config.toml
init_std_down = 0.0
learning_rate = 0.00633
lr_mult_o = 0.812
final_lr_fraction = 0.1
batch_tokens = 32768
Each number is 200 + 30 x the weight over its row's rms, rounded and kept within 0 to 999. Layers, rows and columns count from 0. The size before them is the row's rms in percent of the matrix's.

# layer 2 attention output, 160x320, rms 0.134, rows 0-16, columns 160-239
102,203,200,205,194,223,260,224,199,208,199,210,219,248,203,170,206,182,158,186,145,215,229,173,157,219,197,230,171,258,211,187,239,190,183,208,216,233,208,207,201,145,185,166,199,214,264,186,202,194,226,139,180,166,176,180,192,193,202,188,190,178,188,201,196,192,214,264,158,156,205,204,160,180,237,224,216,302,160,224,226
114,205,202,201,221,180,166,220,215,218,210,207,189,236,142,262,242,212,208,224,179,214,242,204,199,232,150,167,229,186,204,207,283,150,235,185,200,172,148,213,195,204,141,202,160,194,184,186,230,174,216,199,233,171,211,218,189,220,218,247,231,156,165,212,205,201,220,203,252,254,173,182,190,233,216,222,206,271,219,245,239
102,215,200,196,195,180,215,171,175,232,250,239,250,221,220,221,198,227,146,187,191,211,217,190,173,228,220,186,208,222,203,202,258,216,185,217,216,165,138,195,194,198,211,178,197,177,210,227,211,201,197,217,241,154,191,197,193,231,252,225,198,231,179,209,187,174,242,153,182,168,156,230,228,206,179,276,264,206,181,175,199
100,209,198,202,197,187,203,156,193,198,187,218,197,152,209,175,197,185,175,191,212,217,220,185,217,208,181,240,201,203,231,173,215,157,224,217,237,210,211,209,188,216,251,154,220,183,195,209,229,178,210,201,216,201,213,191,192,162,174,259,224,171,220,162,216,181,183,211,220,186,218,192,242,241,230,191,210,228,185,178,112
100,216,217,192,181,230,232,182,217,248,246,208,229,205,178,197,244,218,245,208,232,201,217,190,231,253,175,227,184,179,215,202,187,186,187,237,193,191,200,224,209,179,209,176,220,186,142,212,177,205,232,205,217,239,215,193,179,203,175,191,233,207,202,202,175,199,215,166,174,282,256,154,218,161,220,156,253,200,228,153,191
102,183,216,209,211,164,237,232,227,156,180,204,229,186,213,232,186,165,212,206,219,201,239,237,199,199,238,183,179,153,196,172,235,197,228,214,176,196,221,172,145,229,187,235,183,200,208,204,148,195,215,210,159,239,210,160,188,209,216,240,218,194,184,174,232,174,172,209,142,211,155,199,238,181,214,195,239,233,242,188,278
103,261,189,188,177,226,208,285,186,209,204,207,211,205,206,165,183,203,239,172,170,161,187,196,175,213,178,127,197,224,203,195,217,214,217,179,242,177,176,217,216,232,194,193,163,182,224,184,206,209,214,228,164,153,203,212,182,168,188,196,191,192,207,186,212,186,239,184,171,137,130,240,222,150,158,214,224,194,133,239,216
104,197,168,219,238,145,196,247,226,207,232,188,171,166,249,185,169,179,219,191,201,186,217,227,212,204,207,205,234,164,174,210,189,206,167,196,210,223,219,196,195,215,183,189,201,191,198,237,178,180,147,200,143,158,172,187,193,196,188,224,217,209,201,241,194,193,183,192,230,220,178,198,182,143,172,197,210,196,200,177,172
100,251,176,187,223,228,218,182,238,205,186,221,191,199,223,212,157,176,248,203,228,206,218,202,210,134,227,183,225,177,229,233,228,193,172,174,148,198,173,220,175,191,134,150,208,202,202,143,176,209,205,214,220,177,205,184,224,178,214,200,204,233,212,200,256,235,251,185,219,228,221,201,217,189,132,159,222,226,206,182,244
094,164,220,203,148,153,250,205,220,219,249,186,255,213,195,167,170,206,242,190,221,217,243,242,202,202,187,213,173,164,222,224,211,236,222,208,155,139,175,181,225,198,203,193,219,192,199,172,195,171,257,198,155,232,199,129,242,206,247,173,247,209,157,188,198,234,244,238,211,193,223,235,193,192,198,208,210,202,155,214,251
096,237,165,170,198,227,228,228,208,188,210,215,225,212,181,186,222,201,198,186,207,189,177,198,216,226,204,169,183,150,194,204,217,165,160,215,211,221,208,226,160,212,182,208,201,206,224,205,233,252,224,152,183,164,205,219,189,229,193,199,171,194,231,171,162,193,172,240,161,218,232,201,209,221,173,135,172,160,249,161,221
102,189,207,223,215,213,187,216,229,189,217,212,262,201,225,208,195,186,247,214,218,216,223,187,223,212,214,183,168,206,227,197,208,210,217,234,204,189,171,217,186,171,166,179,185,204,187,207,214,179,219,202,212,190,165,176,189,166,196,224,239,198,184,206,197,214,178,199,180,225,200,193,251,204,175,235,217,236,206,208,272
101,211,178,190,189,204,203,159,248,184,201,142,225,173,207,221,236,211,200,208,210,207,208,224,235,218,218,189,231,179,230,168,223,236,226,197,152,229,205,202,169,238,182,185,177,170,249,206,212,175,256,186,216,199,164,186,172,198,207,224,221,203,184,161,203,209,185,209,182,219,153,205,163,176,235,217,225,195,195,221,168
100,156,166,179,203,175,248,198,178,184,187,224,215,151,235,175,161,174,198,199,182,212,222,197,219,197,221,196,176,135,127,191,232,201,200,182,190,198,215,206,181,177,217,184,220,251,203,192,220,180,229,225,192,184,216,185,206,224,197,181,248,187,225,146,192,241,201,149,200,182,238,209,246,164,211,220,259,192,158,195,154
102,180,204,139,189,200,230,226,206,214,196,218,198,198,210,185,193,207,185,245,203,195,223,216,216,224,224,200,191,144,193,116,134,174,155,225,226,171,193,199,183,210,176,236,198,193,196,227,136,224,204,216,176,151,210,169,233,201,205,230,217,188,240,177,232,241,187,154,189,133,217,157,225,192,191,170,299,212,212,277,178
104,194,223,253,180,189,230,184,234,192,191,200,172,216,204,243,205,193,209,253,208,183,196,128,155,203,216,141,206,205,188,197,245,160,168,172,193,171,202,170,188,147,214,148,232,163,177,219,104,212,186,205,251,184,154,197,223,203,166,242,189,211,190,152,229,205,191,244,200,256,253,186,211,152,190,185,207,264,178,232,227
087,199,145,215,199,216,217,189,237,212,183,185,183,232,182,206,154,226,250,242,238,220,179,224,208,157,218,223,187,211,187,186,177,199,228,213,154,209,155,210,246,194,178,202,178,210,217,206,179,175,201,184,149,104,192,201,195,168,231,194,135,159,205,194,187,174,237,219,198,239,273,239,162,180,184,188,208,217,194,236,227